python train.py --d_model=256 --n_head=4 --activation="gelu" --norm_eps=1e-05 --positions="learned" --attn_scale=0.125 --init="trunc"
Each number is 50 + 12 x the weight over its row's rms, rounded and kept within 0 to 99. Layers, rows and columns count from 0. The size before them is the row's rms in percent of the matrix's.

# layer 5 MLP down (transposed), 1024x256, rms 0.143, rows 903-908, columns 128-255
099:53 42 44 32 38 56 40 52 59 42 61 63 41 40 57 35 32 47 44 53 46 29 57 54 61 56 66 36 63 52 60 45 35 56 60 64 46 54 42 32 52 42 32 67 73 64 42 33 75 66 50 44 61 73 47 52 65 42 57 64 35 26 48 44 45 61 44 28 41 53 53 62 43 52 37 57 33 68 52 75 60 48 58 64 33 77 56 54 39 43 65 46 35 54 47 64 49 57 68 31 38 37 55 36 34 40 40 54 30 27 40 55 34 45 61 66 27 39 51 47 56 46 48 43 48 39 66 48
101:62 20 64 67 32 40 40 32 60 84 41 54 30 51 65 70 45 55 41 25 56 46 45 59 36 71 59 56 21 49 59 56 38 42 39 60 53 39 52 43 65 58 54 73 71 70 57 51 57 37 59 52 38 59 40 37 44 49 47 55 46 49 49 61 58 45 60 62 53 46 57 50 62 39 51 55 37 59 79 60 47 34 47 45 55 55 37 23 46 39 42 60 61 41 62 59 49 50 64 52 72 37 67 57 44 55 39 62 59 66 57 51 72 63 20 33 28 70 21 47 39 55 55 46 38 47 31 58
102:67 62 51 47 37 52 32 63 59 54 56 34 53 49 65 53 31 49 66 33 38 59 53 47 62 52 57 38 51 44 41 67 64 52 51 39 57 52 50 36 56 49 63 54 47 43 47 45 24 53 47 46 21 47 60 51 69 28 58 31 54 70 58 45 54 45 59 53 78 50 39 50 55 31 40 51 62 54 60 51 63 50 55 69 48 51 45 62 50 58 40 61 39 39 53 63 57 87 36 43 54 45 55 61 48 69 33 70 59 57 49 32 40 56 60 48 37 55 30 49 52 46 53 48 52 47 43 64
104:45 56 47 56 56 45 31 17 53 59 46 84 41 56 71 60 47 61 58 64 47 44 48 61 48 43 34 49 27 57 53 39 48 63 59 50 70 28 58 36 50 53 59 43 51 51 51 53 68 63 39 47 55 43 51 56 52 54 50 40 26 41 33 54 72 31 48 62 52 37 58 60 47 39 53 56 56 64 53 49 73 39 39 67 59 42 34 63 50 47 46 53 59 56 66 80 36 48 52 36 36 35 55 33 71 77 42 64 47 64 66 47 35 38 39 36 56 90 50 31 69 43 45 58 57 69 41 40
094:39 42 43 38 56 23 34 33 73 57 32 32 27 61 51 53 53 43 39 69 61 62 58 51 31 53 54 75 41 57 39 74 47 55 49 26 62 60 39 53 42 69 51 51 45 38 35 58 56 48 57 48 58 41 50 54 46 54 38 53 38 41 54 63 65 65 46 45 32 55 52 44 52 48 50 40 67 54 42 36 56 77 65 62 46 49 60 52 56 61 54 47 77 37 55 62 23 61 49 46 77 45 25 46 62 42 60 33 43 39 45 32 40 23 26 34 39 27 46 44 40 69 51 26 53 51 33 48
102:57 54 46 50 58 56 45 56 61 71 42 44 39 58 38 46 29 48 35 43 57 49 78 55 49 42 41 80 55 50 32 57 25 60 32 25 65 47 67 33 58 52 58 20 51 64 59 50 54 75 46 62 57 49 55 45 61 46 48 49 54 63 56 55 44 49 39 57 68 30 47 55 45 66 52 45 54 59 69 51 48 38 45 16 44 48 39 45 57 45 37 67 36 52 41 38 55 51 46 43 51 51 38 62 58 26 53 42 21 51 51 68 49 42 34 73 73 53 32 50 53 48 69 64 55 71 47 39
# layer 5 MLP up, 1024x256, rms 0.137, rows 904-908, columns 128-255
108:73 58 46 34 57 46 56 36 54 30 61 52 52 36 49 39 46 59 62 44 72 54 71 39 60 55 42 57 57 29 72 46 30 48 52 51 46 60 43 24 58 40 83 47 46 56 62 55 44 60 64 39 44 45 27 43 64 43 44 48 54 59 57 65 67 24 82 66 43 39 39 48 51 70 70 48 52 40 47 46 65 42 41 61 36 31 63 43 41 37 52 39 44 53 45 70 57 36 47 76 53 27 60 40 33 36 48 51 50 56 46 37 51 44 45 49 59 50 40 35 62 50 61 55 50 64 32 56
101:73 52 31 65 52 54 54 80 54 54 56 55 51 53 75 41 47 54 58 46 36 54 48 65 52 54 63 60 43 52 58 48 30 56 48 52 38 32 68 42 52 44 39 52 67 49 48 51 39 65 39 40 44 69 48 45 52 54 67 58 35 42 61 76 19 54 53 47 47 43 30 50 49 21 55 79 59 53 43 61 53 46 48 53 30 49 23 63 43 45 63 40 45 45 48 65 41 63 46 64 45 57 65 45 42 42 52 69 41 50 46 45 48 39 54 31 45 53 54 25 56 32 44 35 55 46 44 47
104:56 45 39 38 50 66 72 52 52 45 44 50 23 48 39 75 39 50 40 38 63 50 62 33 36 52 32 59 71 47 43 55 68 62 36 65 59 38 49 57 36 30 44 43 46 34 60 56 65 67 41 80 48 49 54 34 48 59 64 46 65 51 44 52 44 66 58 50 35 38 61 45 47 64 40 49 71 41 50 39 48 58 65 49 43 76 54 47 40 40 52 63 28 35 33 59 75 66 50 39 61 62 53 46 40 50 58 51 45 38 51 32 56 28 52 60 52 55 57 63 27 51 61 35 50 34 37 69
097:42 42 47 36 31 52 65 33 35 41 50 32 59 38 33 49 50 57 89 41 55 47 47 50 64 30 62 41 44 72 29 55 34 62 53 49 48 38 53 48 56 51 60 46 48 66 55 37 38 46 33 49 56 39 44 29 38 59 47 51 31 39 63 42 42 30 32 45 49 46 48 41 64 51 30 53 36 26 52 40 37 30 50 48 55 46 44 70 66 46 28 48 46 37 48 40 37 44 81 61 57 41 49 51 53 46 66 44 21 46 72 54 45 62 66 36 66 55 49 73 37 65 44 62 32 62 51 40
104:64 61 41 57 54 53 60 56 53 66 55 57 36 44 54 49 51 37 77 40 66 44 51 56 56 51 30 48 59 41 52 43 36 55 52 37 47 65 66 55 51 66 57 71 51 73 44 37 55 60 45 33 49 51 68 48 62 36 50 49 51 46 31 46 58 48 51 57 47 41 60 41 38 51 45 52 34 61 39 57 25 35 58 42 49 48 64 37 53 62 37 65 45 38 52 43 18 44 63 52 62 69 44 49 65 41 58 51 47 40 40 39 70 49 53 49 52 50 77 38 45 51 61 38 52 60 45 26